{
  "num_attention_heads": 4,
  "intermediate_size": 2048,
  "norm": "layernorm",
  "init_std_up": 0.0156,
  "lr_head": 0.0051,
  "max_grad_norm": 0.5,
  "decay_shape": "linear",
  "dataset": "wikipedia_en"
}
Each number is 200 + 30 x the weight over its row's rms, rounded and kept within 0 to 999. Layers, rows and columns count from 0. The size before them is the row's rms in percent of the matrix's.

# layer 6 MLP up, 2048x512, rms 0.0349, rows 33-87, columns 128-191
099,192,137,228,171,256,244,155,212,203,229,186,204,203,158,196,186,144,206,225,186,193,210,208,187,211,197,113,203,141,246,223,132,178,188,206,162,182,287,208,239,192,193,218,156,172,185,176,182,220,202,225,170,219,265,203,274,186,181,205,213,220,176,194,199
098,138,225,224,179,175,163,168,217,237,264,204,228,153,214,192,151,219,189,161,149,139,209,248,131,222,207,202,175,220,269,196,190,204,188,224,193,185,176,214,177,142,187,207,204,136,155,180,179,215,235,237,241,211,200,219,193,183,204,165,251,177,227,200,178
102,194,88,253,256,112,223,223,213,235,182,193,259,200,185,278,191,180,260,129,133,178,213,221,224,209,191,147,241,203,155,209,174,189,169,166,166,270,265,212,174,211,219,187,227,159,141,229,171,215,170,200,236,219,257,173,207,241,173,177,261,189,210,237,243
097,200,148,228,191,194,186,183,193,192,190,226,199,152,207,219,202,178,200,179,168,226,156,250,193,221,191,163,207,251,195,173,176,192,208,198,135,204,191,218,187,209,278,227,211,139,215,249,174,178,200,269,181,203,200,195,135,168,274,163,182,267,225,173,240
105,187,199,194,203,188,234,219,173,202,215,180,173,168,221,194,195,184,242,208,230,158,161,132,209,150,212,177,194,183,170,194,226,208,198,187,189,214,219,205,212,189,197,160,172,235,192,209,222,158,228,172,226,234,190,200,165,268,296,251,226,205,217,170,212
096,184,202,248,227,179,201,205,168,224,160,204,181,194,236,279,165,191,258,233,158,175,209,178,206,199,202,100,213,200,220,218,145,262,256,174,186,221,105,221,186,226,224,192,214,178,180,194,235,221,208,224,244,202,224,185,173,184,180,160,295,216,200,170,188
102,236,252,197,207,213,206,194,208,215,185,173,189,232,195,207,234,185,241,208,182,215,203,198,238,209,193,173,210,249,160,216,173,204,281,198,204,195,178,225,178,222,173,217,192,207,175,227,172,174,162,199,220,226,184,159,202,194,238,158,184,210,249,197,217
096,185,232,162,179,213,188,173,175,216,182,202,247,207,189,208,180,253,177,234,140,203,170,185,233,262,200,166,201,189,128,216,225,207,190,146,187,210,196,220,231,228,269,181,192,166,155,179,234,148,184,180,158,213,189,172,239,250,231,189,231,184,115,204,205
106,188,137,202,182,163,236,231,203,207,276,227,159,181,214,201,221,182,229,214,203,210,236,215,167,230,210,214,169,199,202,165,183,257,186,231,214,239,185,219,182,156,169,184,230,218,188,194,177,217,161,200,195,170,226,206,161,174,226,205,194,228,212,229,208
100,190,165,188,212,208,222,206,150,201,186,174,222,208,213,259,236,223,218,230,190,174,161,197,186,197,157,173,185,192,231,155,221,243,206,189,194,211,207,199,185,204,195,226,184,230,192,223,156,153,205,195,182,235,207,186,185,170,194,172,213,195,184,222,173
089,211,202,213,192,244,206,209,128,228,195,217,232,254,180,198,237,206,223,130,220,143,209,199,151,242,221,195,223,152,223,184,178,257,261,167,202,206,208,171,195,191,234,173,206,225,243,228,254,206,175,213,244,243,242,186,177,176,173,191,207,209,236,185,154
100,194,198,238,190,250,197,195,204,186,213,174,118,218,233,231,182,226,173,240,204,188,215,212,172,181,162,199,221,164,225,196,222,196,193,146,185,237,189,217,201,240,202,130,173,192,118,242,213,193,141,174,178,176,220,204,191,196,223,221,249,173,167,235,220
097,144,186,195,213,155,191,199,212,209,200,211,256,169,184,215,224,208,221,188,230,162,208,210,189,206,163,148,238,186,167,215,254,225,201,144,200,217,182,146,166,186,198,187,157,237,196,196,232,199,200,221,189,184,219,183,196,221,190,228,210,196,168,213,173
100,200,204,224,171,219,207,193,209,198,272,272,203,208,177,242,283,152,228,261,200,211,155,149,199,178,175,209,227,253,173,155,160,189,244,166,167,185,175,232,207,181,205,209,189,164,179,237,160,228,217,193,234,240,197,173,173,196,214,205,225,222,217,214,221
102,142,166,226,171,187,213,272,210,257,231,144,174,188,221,235,229,208,220,190,167,114,155,216,160,181,201,205,185,197,205,218,210,210,214,138,198,257,227,228,211,188,217,205,223,219,185,228,158,179,230,186,213,173,194,202,223,191,246,176,235,248,157,217,230
102,205,225,231,185,157,173,199,178,190,200,181,223,157,220,183,170,148,199,245,219,233,163,216,241,204,233,206,227,220,191,265,223,239,195,174,190,240,234,231,224,222,196,202,181,206,142,183,177,219,181,233,260,198,169,223,146,194,218,243,222,167,203,242,239
100,236,188,198,230,218,228,185,193,229,232,197,171,178,184,212,226,206,251,234,190,163,163,213,160,174,158,208,183,246,257,184,188,182,197,145,197,223,192,219,197,223,203,230,138,145,182,183,169,145,160,175,212,200,240,185,169,188,291,212,260,172,264,224,169
102,173,211,191,221,169,162,178,161,198,162,204,170,205,187,217,219,165,211,173,202,203,231,202,199,213,190,167,213,223,259,239,172,213,245,161,196,194,178,186,169,187,191,184,138,203,214,221,199,219,149,191,215,228,207,158,205,228,233,169,191,213,155,163,185
093,232,224,182,195,139,190,216,163,231,209,157,187,201,193,205,196,175,194,198,149,196,182,169,183,249,169,209,170,159,194,227,164,228,175,198,213,216,142,188,201,166,239,208,164,214,163,210,165,197,210,183,248,194,184,173,205,207,168,211,244,174,202,178,155
097,162,213,228,239,200,182,189,188,187,245,239,180,194,198,219,155,153,221,213,172,184,150,179,190,202,236,238,155,137,212,179,179,255,198,181,163,208,143,211,237,151,185,190,251,195,256,200,208,198,224,172,210,172,194,199,149,192,241,234,212,195,200,231,199
095,145,183,258,177,207,206,183,162,170,216,223,191,164,255,218,251,175,165,158,202,210,243,231,185,170,198,186,202,192,189,170,156,187,242,232,152,206,241,211,209,199,150,228,177,245,198,213,192,172,190,196,189,212,176,187,227,224,193,213,233,168,251,209,288
109,199,197,224,199,200,180,236,181,215,230,193,189,150,219,201,176,205,199,238,184,144,188,207,209,149,235,172,237,175,217,210,187,174,238,208,153,220,233,193,213,176,167,211,205,216,136,184,234,193,177,175,210,201,220,213,188,192,158,205,177,220,202,209,153
107,177,167,220,116,142,203,215,158,208,168,170,214,209,235,218,216,161,233,204,216,202,163,195,217,98,185,200,193,159,239,153,156,179,243,193,186,199,212,192,258,218,221,212,168,200,155,222,240,216,197,200,203,256,224,227,216,228,216,174,241,239,141,156,199
097,215,195,183,259,254,239,197,202,188,207,213,191,170,254,242,190,190,156,216,185,226,201,202,204,223,200,232,179,152,185,233,196,200,214,152,155,185,209,213,204,184,209,219,207,222,169,181,196,157,219,193,188,279,164,160,175,213,264,198,222,229,198,202,176
093,164,197,229,199,178,196,213,168,179,188,106,203,172,188,250,180,200,229,187,170,175,212,208,184,211,180,211,190,210,153,172,202,177,195,242,194,222,143,181,199,195,208,195,147,189,145,220,240,177,224,147,213,224,206,211,150,190,204,217,234,201,221,231,197
105,217,171,189,121,226,248,235,134,207,165,195,173,249,212,193,243,167,196,210,263,232,205,201,169,145,147,218,163,201,195,202,156,179,216,178,165,173,224,248,263,156,187,169,162,196,206,209,162,208,189,188,274,295,244,138,202,248,199,174,215,258,171,235,204
110,175,236,232,207,186,190,258,174,197,225,162,244,159,173,181,227,200,185,119,203,210,196,197,207,215,232,191,184,218,135,200,228,193,224,122,158,213,227,171,243,174,214,246,204,180,174,272,200,212,164,229,177,189,196,185,209,206,235,228,249,195,197,215,188
094,235,227,328,195,172,174,243,193,145,171,197,180,224,226,212,266,171,199,192,204,189,182,189,236,206,223,215,176,216,245,271,187,219,185,241,195,206,180,241,236,141,187,137,193,243,240,153,213,214,195,187,205,212,178,214,188,207,282,207,212,214,247,260,188
101,220,194,198,197,189,195,233,157,202,242,220,174,173,211,191,193,154,202,173,168,181,228,221,193,197,204,225,223,208,195,189,158,183,228,174,200,236,131,202,199,134,231,227,170,224,186,141,188,222,219,277,196,182,230,181,206,175,225,158,217,246,235,195,227
084,169,193,169,206,231,248,182,177,213,177,202,248,203,163,169,236,151,225,200,118,221,193,139,221,176,214,176,205,221,203,208,261,181,198,164,187,208,192,214,222,234,231,220,222,204,229,202,194,231,166,191,295,214,204,173,168,180,204,216,204,258,160,195,176
098,204,170,220,187,174,232,186,181,212,213,241,246,203,186,176,202,221,228,134,145,146,232,197,177,175,215,232,177,145,216,180,191,199,227,241,154,195,204,208,221,223,226,184,195,197,226,222,188,171,144,197,192,245,209,171,211,220,205,225,201,178,233,227,222
098,207,214,212,169,255,137,283,202,224,207,234,207,200,178,207,225,185,225,236,187,160,192,211,167,158,174,175,174,165,169,241,216,206,222,206,174,214,217,173,168,211,220,216,238,187,178,146,171,185,211,229,184,152,205,204,205,218,155,207,239,215,271,205,193
100,214,196,223,246,206,216,250,186,189,237,228,204,209,189,203,237,154,241,179,240,161,226,219,246,185,223,180,193,263,193,219,210,211,164,187,185,244,149,144,225,177,176,172,214,160,173,208,208,244,215,211,241,212,254,156,210,236,266,192,191,205,154,227,231
106,203,205,185,188,195,199,192,168,187,168,180,200,187,253,177,183,208,219,232,256,231,201,181,262,203,215,221,196,217,174,187,258,206,225,192,215,224,196,224,233,130,179,194,247,180,205,208,193,259,235,224,184,149,192,114,174,152,207,188,208,179,236,227,183
104,232,141,174,210,207,164,178,179,201,182,189,248,200,206,229,181,267,232,201,215,157,133,165,197,220,230,173,227,186,191,275,207,180,236,203,179,214,200,173,243,191,245,227,197,221,190,190,179,190,213,207,203,160,176,169,285,236,174,197,198,237,196,204,241
105,229,119,190,184,208,192,208,212,189,221,160,159,188,235,212,246,213,189,159,176,151,192,203,141,216,209,193,120,231,255,192,162,188,204,156,185,188,215,199,233,190,206,220,181,149,236,127,174,201,243,254,244,153,202,231,200,203,223,203,215,169,204,221,261
090,218,197,215,139,240,212,214,165,222,252,234,137,141,229,207,202,219,182,218,157,178,240,189,155,170,189,191,162,187,204,258,185,206,218,185,181,202,173,245,230,141,209,203,168,179,165,220,235,240,171,234,179,128,167,279,197,229,176,224,195,206,206,233,183
106,217,184,192,182,244,151,195,194,188,187,182,260,211,201,211,169,210,180,197,173,193,187,165,177,247,232,228,165,237,168,217,187,208,247,161,166,181,179,216,195,272,168,184,193,257,204,214,177,183,129,169,218,195,217,229,183,240,200,188,205,199,167,213,240
097,201,229,208,203,151,181,229,175,224,211,175,200,204,161,224,122,238,186,190,187,195,225,226,209,160,180,224,222,152,196,177,176,209,223,169,193,221,192,214,198,213,217,207,222,155,180,182,242,151,216,188,261,191,256,191,219,222,174,188,173,236,233,198,172
101,190,211,210,184,190,202,214,192,202,232,219,188,207,243,223,205,187,164,207,223,201,219,201,215,194,213,171,202,148,205,183,160,249,208,173,183,256,229,211,191,204,162,159,221,207,207,157,220,182,167,127,209,198,177,191,198,225,235,198,204,210,221,224,177
097,195,169,244,181,179,147,202,190,226,175,207,209,201,254,222,209,204,232,173,205,238,164,245,162,202,135,215,227,206,185,154,146,205,197,189,188,267,141,252,177,216,176,177,221,199,217,192,190,180,202,237,205,268,219,169,176,203,235,169,195,195,196,256,241
095,201,151,185,158,243,193,200,218,266,259,124,229,197,201,212,190,233,280,218,190,130,209,187,148,208,172,203,213,221,202,276,181,216,180,191,165,188,245,185,232,215,171,238,200,217,195,202,200,201,160,219,245,224,222,168,196,197,242,207,224,214,215,186,191
108,200,165,248,241,203,183,262,176,187,131,213,190,184,177,265,219,233,220,153,214,201,138,201,179,221,191,171,159,242,161,235,184,268,186,205,176,227,257,178,196,190,195,189,240,201,201,209,235,255,160,226,199,177,202,177,160,156,231,202,204,192,201,194,241
105,174,175,161,184,175,170,192,196,216,224,227,165,170,183,246,237,172,222,168,232,166,239,216,196,146,247,193,244,231,180,190,130,263,186,213,154,219,192,187,254,259,196,212,209,191,197,222,266,202,203,216,221,241,197,198,214,215,241,226,240,223,230,202,188
095,186,226,185,178,149,189,191,124,217,220,143,196,182,244,225,217,180,192,149,214,190,227,180,223,208,200,127,195,186,191,180,199,177,219,218,193,222,256,238,261,136,220,194,237,198,167,195,187,197,203,211,173,201,240,172,250,244,299,187,223,218,216,171,150
100,228,215,233,223,181,250,219,219,198,209,166,199,162,179,243,200,257,174,213,199,227,161,189,222,228,208,182,202,210,180,207,233,230,192,180,204,208,222,182,202,193,223,174,186,163,180,248,225,191,182,202,222,219,133,208,190,217,191,206,228,195,160,236,149
097,205,194,181,188,225,139,174,228,229,188,260,177,248,220,226,155,170,179,130,176,152,130,249,192,192,149,140,221,149,211,191,189,216,252,225,173,214,136,205,182,273,216,170,199,138,194,148,216,195,133,233,219,210,193,164,173,176,260,157,170,278,165,195,208
100,151,172,222,265,186,250,165,184,223,233,187,138,224,274,181,195,169,196,185,178,184,252,178,178,189,245,250,198,152,176,220,182,180,255,244,184,233,188,166,234,226,174,184,186,215,211,201,210,203,191,214,189,190,183,170,180,160,262,217,193,192,228,178,221
097,163,211,164,203,166,175,231,198,204,189,193,143,239,227,247,244,182,212,182,217,174,171,138,270,216,190,180,175,230,184,251,197,204,179,199,163,196,154,210,216,239,215,200,182,184,220,239,205,167,164,242,220,174,170,206,243,178,211,165,198,234,186,196,176
103,197,193,161,138,187,220,225,231,189,221,124,174,133,209,151,200,196,210,220,214,140,229,202,227,155,198,185,192,229,171,185,197,211,213,221,194,238,223,223,191,232,185,224,192,171,151,192,195,196,178,236,198,165,202,206,119,185,219,199,240,181,153,261,170
104,168,133,204,183,166,235,202,230,186,216,238,253,193,246,188,153,181,216,190,187,160,247,178,184,174,169,234,245,198,223,197,177,233,265,240,197,260,200,200,221,187,184,244,160,144,163,199,182,200,204,203,222,272,197,176,204,227,230,229,206,189,266,207,215
113,223,219,171,262,238,191,214,190,209,185,248,133,198,205,157,205,242,267,227,179,186,166,143,221,169,244,166,182,212,171,179,217,202,149,183,180,201,211,180,217,233,187,128,222,211,200,197,217,215,165,170,223,175,180,174,216,255,219,193,162,215,198,193,213
097,198,193,184,182,164,235,214,187,207,254,228,217,210,175,199,155,231,209,261,183,183,160,196,198,197,219,219,201,195,184,173,243,202,189,225,195,212,246,212,227,256,202,230,226,209,171,179,171,256,196,173,158,147,197,203,203,277,181,222,204,224,184,198,155
098,179,225,238,227,164,249,237,161,194,180,225,249,139,201,216,196,174,212,186,203,214,150,180,201,195,195,169,196,205,164,163,211,232,180,209,144,234,202,159,225,185,200,186,269,158,133,202,204,200,158,223,183,225,175,200,108,274,207,251,265,206,211,167,203
097,215,177,246,204,197,207,141,173,199,194,207,193,185,251,223,176,186,247,199,225,175,205,190,188,183,186,224,153,217,192,236,148,202,243,143,198,184,207,242,161,188,206,195,255,154,188,210,202,195,182,227,215,182,229,174,207,207,212,204,249,189,177,197,226
# layer 6 MLP down (transposed), 2048x512, rms 0.0325, rows 33-86, columns 128-191
096,205,208,168,221,169,169,221,190,221,190,211,197,230,222,247,185,182,175,215,177,234,268,148,285,138,187,197,206,179,213,217,182,194,142,229,190,301,232,224,228,192,217,186,220,159,250,196,176,172,174,206,215,202,252,215,208,200,225,157,209,177,191,173,217
094,176,165,174,224,230,213,196,181,179,237,239,201,146,218,182,225,194,228,200,217,189,140,215,219,173,210,184,201,261,188,156,213,247,215,209,198,199,159,199,237,170,170,193,157,248,244,209,180,166,190,196,165,196,199,232,211,269,185,244,192,229,204,212,169
104,176,158,205,196,230,227,235,198,180,197,222,213,242,212,170,183,199,193,175,201,214,166,247,224,177,176,260,189,189,185,213,187,201,183,202,194,250,166,232,186,189,201,161,256,246,237,175,224,186,202,145,125,163,227,197,221,205,139,133,249,200,195,217,220
092,213,215,216,219,263,145,234,249,205,161,152,211,211,243,176,172,219,187,211,183,159,186,187,215,196,173,133,192,186,133,189,199,280,174,178,170,126,157,223,211,243,188,194,262,143,166,192,208,204,202,205,179,231,220,265,238,211,242,215,218,217,202,216,225
105,192,179,173,228,231,209,212,228,206,158,206,181,205,247,167,154,205,131,148,188,269,236,194,174,225,222,222,204,228,141,202,205,174,238,158,181,221,227,226,228,227,214,178,244,228,229,218,172,199,180,225,219,201,146,185,149,178,187,190,221,240,209,225,233
094,167,190,199,162,172,229,178,188,191,225,234,198,200,123,187,168,217,159,163,211,198,157,201,188,261,230,236,227,192,175,217,254,150,239,211,199,193,226,192,228,226,196,195,179,240,183,212,138,238,186,143,237,198,195,231,220,241,177,195,163,228,211,226,239
104,189,175,217,199,183,234,224,139,204,213,159,200,193,204,197,181,263,163,165,192,230,205,198,172,192,197,203,166,236,187,199,185,163,230,219,193,187,239,152,215,176,250,257,192,207,210,216,230,168,208,212,187,209,220,203,179,194,184,232,189,214,185,183,144
100,193,180,222,181,236,165,242,199,194,182,201,198,197,221,222,244,136,245,200,249,145,245,161,211,175,127,177,224,191,229,198,182,230,220,155,212,195,215,180,194,183,198,187,214,228,302,204,202,192,239,252,167,158,175,158,187,195,193,236,244,254,160,166,256
116,221,183,190,180,181,240,220,231,124,211,185,196,159,161,175,198,167,261,257,210,201,199,195,193,201,217,209,230,224,234,205,246,222,185,200,229,176,173,188,212,189,165,200,200,232,249,197,184,190,230,228,196,196,171,197,209,188,176,226,91,167,204,211,238
099,199,182,197,214,221,237,206,178,188,189,225,205,223,141,166,261,195,223,195,251,193,210,210,239,265,216,222,172,166,171,209,246,227,235,192,154,220,152,163,163,247,181,169,281,208,232,191,222,142,201,196,195,206,198,185,214,236,156,121,182,157,204,203,249
079,216,172,216,143,216,206,242,189,162,205,175,191,150,215,220,207,228,152,246,200,220,240,177,273,213,192,179,204,251,168,150,232,194,195,196,202,192,237,265,165,221,196,204,223,171,201,200,217,219,237,196,184,171,185,209,215,178,176,238,166,249,186,173,179
098,241,205,211,181,225,196,136,202,204,197,240,224,179,224,221,214,149,211,161,221,231,252,199,212,225,278,242,190,226,189,213,243,202,173,217,171,212,196,168,198,197,220,191,203,187,253,163,196,167,168,179,222,227,178,180,181,180,166,222,174,147,238,265,155
096,224,182,224,225,224,194,159,201,203,189,224,135,208,216,159,233,192,228,212,248,235,220,198,149,191,202,201,201,192,226,203,215,188,183,221,230,192,194,223,232,199,168,186,226,176,216,202,186,188,196,203,184,178,184,235,176,160,244,187,170,163,177,184,224
099,192,164,157,204,151,237,175,176,199,180,191,211,176,264,235,190,188,247,215,218,162,246,169,227,200,242,139,204,179,258,228,244,238,208,180,159,134,202,221,210,186,160,229,177,206,214,194,200,197,265,186,202,231,212,221,181,196,197,175,237,165,226,221,190
105,215,164,194,200,179,240,201,238,196,179,196,183,190,197,193,232,209,236,185,200,217,160,231,213,167,166,210,290,189,203,202,200,210,183,178,187,232,156,194,220,191,189,129,212,267,178,183,172,190,168,212,193,229,203,208,196,192,223,185,155,178,172,247,237
107,188,180,199,194,240,187,204,163,199,175,179,142,264,247,197,195,192,192,198,224,229,189,159,222,187,134,234,200,218,211,159,155,204,186,266,214,234,236,203,227,185,188,239,195,190,194,226,212,170,215,215,226,257,188,204,208,199,270,166,173,191,155,237,222
097,192,219,217,166,244,232,190,211,245,165,250,162,210,241,169,197,205,181,221,199,177,162,253,246,176,216,227,218,189,206,201,205,200,208,223,209,210,167,214,191,233,174,243,245,271,184,215,204,222,201,191,220,224,179,156,214,144,203,222,171,199,203,221,196
103,201,205,186,185,312,198,208,241,182,193,151,281,241,224,170,152,218,179,241,189,174,214,228,185,207,230,183,157,258,200,210,186,246,197,190,187,206,230,127,172,204,218,187,237,207,171,205,175,205,217,192,218,220,228,271,181,200,254,170,172,199,245,147,196
092,218,217,208,186,146,173,212,214,222,215,215,265,180,216,168,200,218,220,178,235,204,179,226,159,153,152,168,198,177,177,205,169,201,260,189,231,186,216,207,222,154,178,209,174,199,293,199,201,247,228,191,138,211,256,179,213,186,241,242,191,255,193,184,213
094,219,239,194,236,210,183,189,190,207,200,211,173,204,245,196,239,204,197,164,203,189,208,167,167,223,221,248,160,230,189,216,193,200,230,254,182,219,114,195,213,183,243,221,214,204,164,250,268,197,264,221,196,166,130,150,236,233,126,248,202,206,191,227,223
091,191,216,171,215,178,198,198,197,214,240,167,174,223,174,189,193,238,276,246,224,226,186,157,200,226,200,200,174,190,221,189,276,182,189,186,198,181,182,203,224,249,243,183,228,188,200,194,221,174,184,237,208,226,252,138,184,206,173,149,190,237,143,198,216
108,194,192,237,187,240,243,175,195,199,210,197,248,159,177,225,263,207,205,183,219,212,161,207,182,234,138,206,200,189,191,186,198,197,179,174,218,151,268,132,151,193,178,216,194,197,226,168,217,200,200,213,164,154,222,199,258,174,143,191,157,183,185,235,243
115,236,193,150,168,186,219,204,230,212,231,225,212,164,203,204,182,210,201,177,200,217,266,218,180,192,166,179,202,167,225,235,198,192,216,147,141,191,190,228,197,260,200,217,232,161,219,207,220,212,220,185,218,202,211,168,231,151,171,143,157,239,180,201,146
100,171,191,180,194,172,205,238,246,192,195,244,228,213,179,202,188,232,176,242,199,184,189,248,217,141,210,166,205,170,177,235,233,203,184,226,195,176,246,125,184,175,156,221,220,231,196,219,185,188,203,229,209,182,188,182,152,242,195,169,228,219,226,198,200
088,222,245,193,169,232,224,198,210,191,214,230,203,207,162,193,210,195,160,273,225,204,163,191,193,220,235,213,170,186,214,231,201,159,173,211,249,184,153,243,163,258,223,163,165,153,235,149,201,177,198,227,234,244,185,223,228,184,222,201,230,205,198,235,200
106,163,205,234,221,201,157,209,243,207,213,194,193,155,235,131,227,243,202,181,161,175,189,186,198,216,156,165,159,215,190,240,237,186,165,231,204,199,185,208,182,192,183,241,254,205,174,229,208,192,213,151,171,238,136,180,162,191,153,181,162,184,245,197,176
111,143,251,209,180,134,175,165,217,206,205,185,247,160,184,209,200,218,168,173,198,174,185,188,194,205,229,235,173,197,189,194,206,161,222,212,201,229,205,185,177,237,221,187,181,190,177,167,204,171,206,221,174,186,171,173,212,172,149,210,201,129,239,190,191
093,194,223,238,190,178,168,231,240,204,190,227,196,191,191,232,160,209,199,181,200,144,229,209,229,214,205,211,207,185,178,206,216,177,229,193,178,190,182,222,199,209,183,222,258,245,191,178,166,184,182,130,156,193,221,204,162,220,183,228,255,176,161,182,236
102,272,183,206,205,189,233,256,218,209,213,133,193,202,168,203,200,188,185,145,208,196,282,208,199,199,255,153,148,259,231,259,219,216,232,282,199,163,208,213,209,157,207,180,170,205,185,228,179,197,250,251,228,224,201,165,193,166,201,197,171,187,163,195,208
071,203,212,254,178,163,170,205,210,244,216,214,154,176,177,233,216,234,142,181,227,189,232,250,147,244,174,223,225,182,159,179,163,235,216,239,214,152,194,189,168,173,184,200,202,218,194,176,201,224,236,274,159,221,215,203,254,232,174,250,197,154,230,168,240
097,170,195,173,137,188,215,230,192,191,203,170,178,162,178,221,150,191,201,170,153,209,194,228,150,219,185,199,164,166,233,196,173,224,286,153,181,195,187,177,150,181,171,271,270,206,201,194,221,229,261,215,205,147,237,215,238,189,207,145,215,120,253,219,197
102,248,218,193,174,172,185,271,165,221,153,227,122,199,197,176,199,158,249,228,156,187,186,139,201,191,244,251,245,185,178,214,169,233,179,188,180,196,144,240,212,191,215,205,177,214,170,159,243,150,158,180,166,320,191,219,165,158,226,214,200,185,181,164,186
105,213,219,179,164,187,201,249,218,185,249,195,182,134,187,247,224,260,231,228,217,220,218,238,220,204,156,184,218,196,179,186,197,254,169,196,207,201,174,192,195,229,180,246,203,144,194,171,256,220,188,218,157,157,154,177,183,166,218,220,210,135,216,185,169
107,142,221,134,196,153,156,194,241,217,201,184,223,156,200,176,238,188,208,201,233,202,166,210,238,205,199,229,185,210,201,214,236,250,196,204,172,151,198,298,148,210,223,158,132,223,245,212,175,249,192,165,199,227,182,224,168,182,159,245,191,218,176,156,169
111,165,190,178,226,231,168,196,220,211,225,240,208,194,172,222,195,208,198,211,170,227,171,269,235,143,224,241,186,190,247,178,239,215,153,222,198,169,228,184,232,199,171,205,177,213,193,236,204,211,180,206,194,189,197,201,166,162,200,163,207,160,193,177,212
112,179,200,205,196,224,165,183,172,224,272,213,167,214,208,175,184,221,196,230,158,216,219,202,185,145,225,216,197,211,172,230,216,159,219,210,148,190,155,211,220,162,210,213,186,202,216,213,189,174,212,153,175,201,216,181,256,243,165,170,154,233,208,113,235
081,182,192,194,243,255,191,184,191,232,201,194,136,184,197,255,236,183,189,192,198,203,175,270,200,233,217,233,204,176,149,211,248,130,197,149,165,192,161,217,213,191,167,215,206,165,197,149,166,144,212,201,172,223,143,191,233,205,206,193,198,153,220,266,118
113,209,211,215,215,212,229,236,212,193,185,175,194,252,176,192,225,183,223,178,210,216,208,228,186,180,163,251,241,173,178,205,226,206,204,140,205,251,240,164,156,162,215,171,187,157,208,163,217,200,239,185,203,223,202,237,213,168,234,256,242,224,211,181,185
090,188,175,256,182,191,183,202,177,178,231,226,201,225,246,221,219,245,195,170,168,209,198,180,187,181,220,212,215,218,184,215,242,184,201,284,218,181,180,188,159,206,148,218,194,172,296,201,183,204,223,162,206,200,229,179,199,135,143,231,158,272,250,182,276
101,234,190,187,267,189,161,198,184,211,153,181,205,202,176,225,197,170,159,211,273,176,197,195,214,213,242,201,200,266,209,197,264,134,168,204,201,214,180,178,184,204,216,178,176,197,177,274,195,209,203,224,184,221,185,215,206,147,194,206,235,213,191,231,213
096,170,199,178,180,166,193,204,180,180,244,190,180,169,228,190,202,201,199,139,271,152,237,243,161,250,214,191,184,194,214,222,195,192,178,209,181,202,167,206,214,219,169,246,179,189,227,230,197,243,259,187,217,156,197,229,224,148,189,272,236,183,254,211,176
091,267,194,222,217,197,237,260,216,198,206,188,153,211,217,204,200,200,209,198,228,195,235,221,224,250,217,221,217,228,209,161,204,223,223,197,180,227,154,177,273,218,188,148,179,187,203,203,177,197,244,212,208,215,189,193,263,239,177,163,213,182,169,164,253
110,168,152,135,217,188,188,233,199,175,157,188,187,170,193,174,170,210,224,183,199,228,121,214,258,232,147,195,196,140,202,156,202,159,200,129,194,153,269,206,192,233,181,189,234,259,220,267,206,164,169,193,201,211,232,192,231,196,191,153,174,224,182,175,220
113,248,183,284,157,217,231,187,224,216,200,213,204,229,261,153,215,211,189,203,212,204,183,122,217,205,186,213,196,241,219,215,196,237,224,237,226,249,199,138,291,151,139,178,193,225,198,169,227,208,185,199,185,243,192,162,228,251,232,201,225,216,199,216,224
090,183,193,205,231,245,213,196,215,211,189,148,241,175,226,205,201,194,212,152,222,222,220,213,166,182,181,162,201,225,216,140,193,218,202,187,194,210,148,149,221,169,189,148,168,184,188,188,184,230,169,287,234,190,189,194,222,202,229,165,202,140,184,192,162
095,184,228,241,233,209,159,178,255,187,211,226,242,273,202,206,224,170,215,234,181,216,240,174,132,211,226,210,194,173,134,205,260,209,199,213,237,200,172,213,211,196,228,209,223,153,177,182,155,230,156,173,199,157,226,160,192,185,173,218,237,240,225,243,174
093,246,171,179,202,251,200,127,168,205,228,241,194,247,194,105,196,201,234,250,178,223,202,216,158,148,214,308,206,230,247,205,198,216,196,219,210,204,165,182,212,170,169,210,196,182,187,193,246,252,197,234,218,214,194,254,181,237,151,188,217,243,209,203,214
097,178,202,171,184,216,225,203,205,204,162,182,202,172,211,201,244,206,223,183,204,240,216,206,176,246,225,143,215,190,188,182,168,175,219,178,161,214,198,154,211,209,238,225,210,220,202,188,129,219,252,136,182,149,190,246,166,129,198,220,223,172,220,233,143
096,249,201,260,282,173,208,206,214,199,235,180,190,175,189,169,257,202,138,217,213,240,246,266,212,184,221,173,211,133,232,211,160,184,215,182,190,193,227,177,183,274,151,193,230,179,241,214,188,191,193,170,201,172,233,232,210,190,232,184,230,194,190,236,213
105,226,164,266,199,227,202,157,253,205,198,186,231,204,176,174,189,197,179,182,176,166,232,216,200,200,170,220,182,155,243,235,168,167,219,169,179,209,161,225,181,223,204,227,163,232,207,228,180,149,226,238,178,221,185,189,233,198,219,161,265,183,172,231,197
109,228,216,244,190,154,156,244,216,185,218,196,153,151,198,212,193,204,144,161,209,261,216,219,229,251,221,237,146,178,159,214,180,224,209,199,221,197,168,154,231,242,163,189,216,250,196,224,244,168,223,143,217,226,195,188,212,176,218,138,203,198,229,191,211
120,224,198,197,154,211,182,190,150,183,141,148,192,171,153,194,168,222,178,224,222,180,181,175,197,210,225,169,169,193,221,205,217,202,157,149,166,233,213,266,181,207,201,177,199,167,162,191,192,175,210,265,260,190,207,204,202,204,238,194,244,194,193,188,217
095,197,249,160,201,208,155,218,190,214,222,189,202,191,209,152,225,174,209,212,199,247,157,197,182,197,228,192,261,169,186,176,163,200,228,223,167,197,185,202,193,210,179,247,228,157,215,151,174,199,211,267,177,198,183,180,223,238,213,151,207,190,190,218,252
095,217,227,209,196,225,186,241,192,232,168,216,198,168,207,187,172,163,177,218,209,246,187,222,238,190,209,185,226,222,213,191,169,164,210,196,208,242,239,209,214,206,225,179,184,221,181,221,218,218,216,190,161,205,192,230,200,165,152,173,202,183,177,184,216